{
  "num_hidden_layers": 8,
  "hidden_size": 64,
  "num_attention_heads": 2,
  "num_key_value_heads": 2,
  "head_dim": 32,
  "intermediate_size": 256,
  "vocab_size": 2859,
  "hidden_act": "tanh_gelu",
  "norm": "layernorm",
  "norm_place": "pre",
  "norm_eps": 1e-06,
  "positions": "learned",
  "qk_norm": false,
  "attn_scale": 0.177,
  "bias": "all",
  "tie_word_embeddings": true,
  "parallel_block": false,
  "init": "normal",
  "init_std_qkv": 0.0669,
  "init_std_o": 0.0167,
  "init_std_up": 0.0669,
  "init_std_down": 0.00837,
  "optimizer": "muon_variant",
  "learning_rate": 0.00482,
  "lr_mult_up": 1.18,
  "lr_mult_down": 2.0,
  "beta1": 0.95,
  "lr_head": 0.00863,
  "max_grad_norm": 1.0,
  "warmup_steps": 200,
  "schedule": "wsd",
  "decay_fraction": 0.873,
  "decay_shape": "linear",
  "final_lr_fraction": 0.05,
  "batch_tokens": 16384,
  "max_seq_len": 1024,
  "doc_mask": true,
  "train_tokens": 97080000,
  "max_steps": 5926,
  "dataset": "wikipedia_en"
}
Each number is 128 + 32 x the weight over its row's rms, rounded and kept within 0 to 255. Layers, rows and columns count from 0. Numbers have three digits each. The size before them is the row's rms in percent of the matrix's.

# layer 2 MLP up, 256x64, rms 0.265, rows 72-121, columns 0-63
093:125174136131150147155114059129093080129137176150110084130165098121138127133156078232070109182112105143102111160066122141104109126103142100103159111132157115187125121116154117184122066154144136
084:149141146169125154072092106123149083127138122090126158119196125106153130116152183126115087108075125196153116141123120129137123122142131203097193102132057159115135118092149183159123080107094062
070:104154132121119162056152155139153222153156154124123146118131153124137182174093140127142134172165084094124134060110075138158189128152089105154105107088154123114081095162148058128144141109099136
092:137099185160151127127141134178144098132145110143140076086155160121151149103123172092176060133186126122075157134114093097146117162173060092093109121047168125106111142144126180147098093166128137
128:103118073097101122119148177164108128133169140162152153107099143135144100124108111049127114102158133151149111119076105158164106062088161091144125105152135130102120110134110184132144164221217118
119:125089134125097106057094150149138082133140164082161130189166124197131123091115128165086077165182109158125119085162136138153132148131110159098144147105079145095086093081156205114133129136094160
105:120123116100177166144110188124138144172175040139168102119044098097139104135152085111174082110106132087156135155116165130141206117172122104104129097096132153077167153103125158131154107126126134
099:063062150156130121147125117176094090099115126164141155126160125116197149087149139146152115158192123169106150067125142097099166187154101173102104128130132098077124167143165121099118092057135124
110:120173162149134120141061135119151152101045118098156162136111135093157082162116167164123097156157108125108108120173106117116077140095180162159146074152166132134085135166173119130110051086141081
121:141110146087120131093136105154092203191066104128117145126136089135104031144104119144085131136096173129183153128129113173148116091138134165144146157186173120136101133126125092102143056156165113
096:112137141131115109115089131127162191158095102089156070132130146202178147130177130123126138105082182061124103098134143125115154115093103161141114161066170130210141116135094111156156067110113157
123:155164200117172137132146189134185128094032088083098141134083135156143140110127108083104134179094130119155107152127108131180097127170135166147137101132094117096105131074154126106179101166095117
106:118104149147079160149144184153224132135124094103172128140153132151099130116080087127138091101160174093111135061139171042185108110102140124117114137103153124097072131164127145126178120135129169
079:152109116100150150172137116117154116135110092080120201174092136122123133122152123121122202099169030128119134116094136072174165128062128118078125141162140124144096070158122124124106131132200112
070:150123121140143162167110162098136120142085097101108141127182176074159140182025126159129100151114160120131140145081112142094143136189121142128095130101081147147086131198089103069096171139131116
080:091146122201131162158062139170191147128197138161088097120169142123067095081122100159101074169161158150137179092123122108133099132130133062155118148110117104085119133084160127149123111124120165
096:110182089089116078117066146154158111172064112084125174117119092123197122134132171102087139163132118163099130166121177137088129140092104143080089129145113089183114114152170113142194119118138166
102:076087182114127123114090117091158090156081075149165122136160151136129117119168143145104142112131170142124035093108138165126102120080172192119144114138099160185107103143158140149194108134072150
079:120109110140083121122173126196142103133090086160141106122138076104195162148100138144136152098142134163120179120117074115200162119091085156098132135151127137049165153127110118063170128156089170
096:110111090100084108048108113083133057128138174087103169188157192165128138120123087149120159137176121140152178125099160160101118155150148158151106147153087082154066162133124155121121141127136080
095:117148100121155119172149115170137151132151089060169168102138107108135123155108130097120160101130073061196162164067137100180139195168153105152131109116150121117140047139147077103133106151126110
077:109085083151173141151109147123115108112149154139135173079127122147115178111128114157162086064156124182133179139100098140092067115123115090150152134117079057202141127176133171164142112072102107
124:151127121069113160123146108123126110129119120175128108123120137185116162199134114120105125108072155101155108119090092165152213056144085101115070201115099132144125147135171170116156127165088089
089:092159151116142149149099146154144119124125026150098180115136187174157095116111143116170122076173111127078159153098086148141154158151091097158105094110080119153098127094144057175149134106156149
086:123102144160123112141123105122099067125075128149114077156084156124121112101134152129094153120174139132148165151158183085089055205115155161117137178150075138153116126108107136098140064166201141
082:088097120131075156115150101139109143105165103097102153141136187197102126125170139166195117138154093172136098124138105157161101158114110175096137156119142047109185073096145153107179110104086146
104:076219148218120163146188103080122111113096167157151089119146118116097085171110099093098123191123153160144110116141107106183094094144120120142095141145117132147131112126074155096119174152138124
115:127086119104189186093133161206176162133140131143120089082138127140118170147075151089071146094161066177144119094122142123140092119122150112131161142105088171086169166137077121103161100156130147
101:062130067148149177109134141158165162139147090135132109151151183110157144131097071076152165165171180140067113111161134090116153118123119074159096133081168132127111115160085122069171112084125137
109:112109043146121129033112100164184121140116125109144126171164086179131084174053107155094123137155128160166149160121164112138115162152112126131163089118073123152088108133165098162097134128111149
123:078125096111111160150113167164149109140197145158190112121102173180099158151168116078130126112085134143159125114108057118105147121188151089091136056128124194123096093165084125095137135130146138
098:194126127164129211097137129107114089139154181132102138161130171129107157101108139137136180196143156086142153150116178132146123095075135104130072119135057089059079125109106117150119106168130112
075:159068179173117181164144131148112131118180171093127094148164081145117138123109166127065080104191089191120115074154142134112098084148070129106137116149133132129145093085114171145112117176127161
081:130093172162171142166124142124098144130167139124136134101145117094159108129148211072110208099140100122128079088133198093110144119059106109124119150095159169160143121121128090069152098170103160
107:098210112134112164158075088149136142138124104140117147121121183134111106127138106067097128141134157091106110111105176134096183158151119093116124162172155091135077210102164046150156150103127107
102:118157139096084153162169132195132096139127135150174142082167065093125099148147106170129069166120137176124118137082106107186094137137136065102183030130139133101148106133127124121110133153097106
100:165133109106128147125138129117117141096111056130056180110105173145154153092098139139144085159151130135138109168090133112162144157139116208112068120124125180104155133172115189147136097101048080
115:120110137202130017160109113161118097148123141125120084128145104109228132120118133147068154135167109098133108119116086150156086147066137102136153132157152177146170099124161117114137103129110166
099:068189129152131095102130085076073091176093143110205113091122151117174091143071135151133120083154121148124118089153111174174121164136161090144134097129147178106128127117168128166140100194124112
111:055158099139151137174082165104122138101166129121118069115169125118137159157142095080100210130114120125144125142105169137123138101109078129183146144159168120076188148056112156082094119148127095
112:084066138116115098083102159083112092158129131146124108179163159133126143126203131150162115108167158087135159106127149112177164127127115157101098104055161126227103172108086134152119127130113084
079:136134139105109155094158074075121134137109104147140178166094079157141146168130142144104137140136131125082090201136203091111114128082096080114119112210172112161091122136080088125148145124184102
109:109209139133181139140072128138138185194118069181159123116113126099079170134124161125126095111121105106116107100119118106176181169169057112132109108110179129120136134097108114122156086105076162
090:121103086169113090091140134126140099113075167098072120151132113162128137222145179110087058139142154093133093112127132142235151151132179151117098137143164093135121130121164141120127107102146090
125:104134164130092113168069133193101118131119072104160157162135165148135088088150150096084132094106143180080127128127112108196108112131121104129132152182119097135175125078138149091196139185112072
111:125173152103139139137194150095114130124062138120088147186148158179148097130157161081063144145150162084126177114068142139144115117158111135167118160139091140115156062122148084117121100076150065
125:090124075111099169121107191157112149146091106107086193177113123151143142116119079108141129148127124207069181130093160111119132147139133149089113182152139138135071100208131153114140127130082166
098:168100131102096178095195084117147096124160135135160131138152151163094047143182157085136109175168113102165102181115102154141129161089091124182080082122140080119151120111100122174122148134083125
134:079167136113175147123120114115159120172174119207099120111135103147093150121130124134068142179102109154142109130107123154091184086138090157086139124156147105178092089052142134174111092162068159
099:145132070125130173097121103122156147113131103116134091138093166132177104110130133110160196175105107096167108173170132077121156165110108060163098118089117162202156162065123161167115094100098116
# layer 2 MLP down (transposed), 256x64, rms 0.387, rows 72-121, columns 0-63
081:183075144120095172081113143115150133126120154101156137120096144072105121124124196090140165094151110049187122098202145152160157139143133145147140105110056145096139177163107115097143124145086159
084:139130090157105070108139102121062114102145143105096135203082177127117135188145128110178154123168131110115167101100100199149105109125163103141157120179085053098090153124116153151122130167147167
084:140179102143121137113084093108163149145149152167136111081138111131165199139089136045139172134148115159108061132156108134158138108137110157064167111090170160134109099080054139128108123180153130
084:098090164103115090055182120084134127108122135129201095117120087146128142167098157140103144129156079113145127182157149121179133111123066107208141106088120099138128168123168085132146164164135073
095:086141130142132173119146134155071124148100127176115080135185098120112180152159132097122200084096159078089126161095104126137138142103103176065154160185096181121128173116138100126139098122066152
110:130120171088128115113110220133062070095145142143178102146100125123141084146152132134155074175179083107145129140140138188144164108120120124130100109150059136144068160062156128124109117141138166
112:184157110138089100111100096104134163150161151150118138146133104160049074105107115124161101122167160076085082138102118121129111120148115212099151146186147124096169112212099108115131171114148153
098:151095123116114201141198116112177107089171107106114122179155081141100145150109107134124108131153183172165143191157110151125138152167134114075174051119137112123087142116130087126118120097061099
114:203154062134127091122180107144129122141157195101082128121107133135116089121155099113117162113122087119148191137109072122059149090136102139130124137204138161072129096134111136180102144137113184
114:151150093094057129092115084068106128150146187196133133135120174146125145096140186100059105164114091112155118123092148090146097085130149157120097162106176154200112154146091147150110128119152146
086:143111069118121174102096090116166155154153111089156130098141145114138174101162135111107074077118155098133141159160217100141141130129105178158116066098078105177106147196132164131147075158122123
108:131116086145139120127148123129109170129137116138180147146167157158137073084053136126217133125175172141064127093124124066093173150108119105103095095149184138184139145131083099145149101100095108
095:181163151079123120148140111106127119157127128125214097122128107086058119118088153149162142123147137052130112134113166120184082033123072129117145119146146146145090121176153150149184145119117135
097:095103104110104156112130117162165100106168104073057185126165125145131119125126107167132080132182145118146150142133138112120123198115155089118157150157124089093112115164129050132078183109130209
067:136143142122158124212093138135147089081100158092053103110135139144137141147045133144094120172103146142166167134109143125048125174164139133123101130128111123152119139167141146069069187122100152
092:160131137150135117136099139116146112149159153092161074094094094096151117143107073145067096184133168170131107199142145127167119096078162198181136108097111152079147114186119120078102133082123124
088:119100104133202118102045109083214198117144114126129086118135141101118179181159126113110131106115146114161106129143155117099155143162142087111170162135165058073150114107140132101136167137110110
107:167130069183154147103104156128152140139103170082116094131085071119148183143148194128083147127167091126142121150126097161090143087130134077130157091138153114145076191112152129046148098160143128
089:125098110145177161110147143129157145088158104173097145170162095084073127143152190140093099160099141135115177095064117131102101155092121070096127146131174112131096154059117127088138123192137185
093:096156173070145111148138124133136159164159083170144120075098147111185185149103146082118148118126103162078096135124117142142163107133068138095141118135153123123213100154145050137140077106098174
095:112140133107045127132117193042147097143146132120112200171125177144148130114145147152194096162136091153074127105123114129110167114110136083095107117176129128109140173095130068124128182121096144
073:123091121142134080152109123149128111055112167089062169107136126171164168118123096096152088141123126171151137084123125174048062143170143105161149131135106132170137150203170140157101122087114133
130:132120109094131157169181141069144080140059117082138162096080097110119141125159121135082143111145143144147089123153181085189053141114142157190140115180112183149153153108125145097099111162099131
098:159101125152109091109114106106124080080121148118115134208146168180150134070122101167113084173128065177119189117092140119102066146182132185128147143099085100117182134151119133131110164105137116
091:088144085103115066135185156155126138155148112117136135114140147142078174139093096117119168089142143132138090130173125178117167070139074186137156072116178084178170117074104144103129182109112100
084:142139080188109097188111138145170104112113107160095125164122152117108105142071130038129078109167133154137122090122153103100111142195130059174153086100115180131141166117155121157159149165102107
110:147118140086092107167055151113115107157140137142125153159139096168112164111178117183171111137127124150089157088129193141094129111179073115095132097135156123129150132081198132170147068099075085
108:103099081129077139114197100191157170132122103113066132142135118136153112087110160073143149164132177123131141189133115108081134072184149117177119169131099116197089121092110097124127113162163128
092:127134130192138086143139132163041134093086112061151105110135154176093114068133157132187117130089109173133101115174121139135124099123129173071116127095144194114163109114102178127188120109138144
089:114105126123140123104066167163109155119122137111169134114102120125142140223068119094130153111115123197126116123115098110109130088130125161160062152122105213132163125094080197144169164139122085
109:159141129108106168117159069120095115077123117115111166100083101140199169156115177106123161143156142117106088172157159096195105133155083088149052182121106095126137190099140125161146137106103113
090:105118127112156097182119083155061135087104100101183089093108094101133107131104199178140156127145102149087136163153124155176135128170113159168111084151170087108091167121113125086211143131138125
089:100106176142078105154109149147147209119128164122216060132120121140152126136108101080114105134122102192150110117149158118161131121153106147059167150088145141097133059134081154173118150104108106
094:144115096107155089105086186135096160117135155145120096130093140111171114132138134089138148122047171120130135179104089121084136106166103173101129086153141126104195094210106094158100155139113197
099:112180162121138082113147100126166130092061137150174099135140116146143135171111086112113115058165109167112103136132101112197110128120150086079135076153174160117144119114142149087132146220179097
112:155068115186156081106068158124078154133124156122122080123114164085106098138181087096150181094114154136121112126146107140079139108097145204144132151139178166169111140160051122158152136119102139
101:124111145152118047134120123123103146129172170112172095109125123161108135157141129121125171113093120134162093114172086153081083032154166163092135114177151185201147144136136137094097090081132136
086:081120106117147105164116135145101185121143135123106172186137121135171123065181144153072167180117079072101117153125124114134109141104167061168172186115094094087138149110176148105108092098146139
111:149126127123124176199132111074156159143139128106118151176125073077108097187150066102121129131152138144121112108105118112114126167197126079053097067109140133112191144152074122137154167147140149
105:130127097112150162160169099193099091123139068187155135117162101087129115136137137087091142124145139087115191139190156196109093137080158105115163158116113137136169119101104139086158140055084112
104:124137167146113173076158127116125083107233141165166086105129143132103140133125156177105071125131084152086103099092076147145158122095131183106179111168149147091108136120148104098132146101075173
086:057136116143130129070072126104162107140138129106108124117138142109162102148110116098120091142156173150168135120165177132164091192092184103057165100128133103105064154167139094087170155128143185
109:129153156125104139121143142109132096145181140164114180173144127118115115059116045120115136172081123108130157205074120065138096156145146149157076115136086121141103124150100154087154174113187090
092:124140159100130180103197128141151132109142134104155165107183156124165126063054073111107112124108145138147144134139141106113097168082146145119158139067085141118165103185073114110122179064127171
125:174148133221169106135130085106136137148127142184157087139116058080155158092103123112156111161135106115133101145108120131116173183105126152103111085072135143139097156122097170132092083057148171
106:172114119142162142160109192137123113149166111109122127144120097110101151127165120200174096159136115168101093183125107140040130116097154105168144093067119128090116170123075107129179097093069148
115:104064080079094167134115117134114114131165146130110112144166140207119120144109092155181116151090134113162145129118175154082138136179157128073150205120082082081122161114191104139097095137126117
095:117105111129124178167069131184135114137144129131172112126187032116122166090082083108142140151052136156138156104160186116118129139157123123108122130133137143108129110182131164115140091069187084
133:148093087118109153162154093149134094120151067114157125123130130076206117140143144148164077074108193146145121111185140072123187130160123126130127106118155203106142109146128126140173093101072082
091:201175165095128097127104143156152090175158124136159115131153136138111117082139132135165094121143140078115133155114191102167189177099143119107156153076125119057125076131131099097078081076110164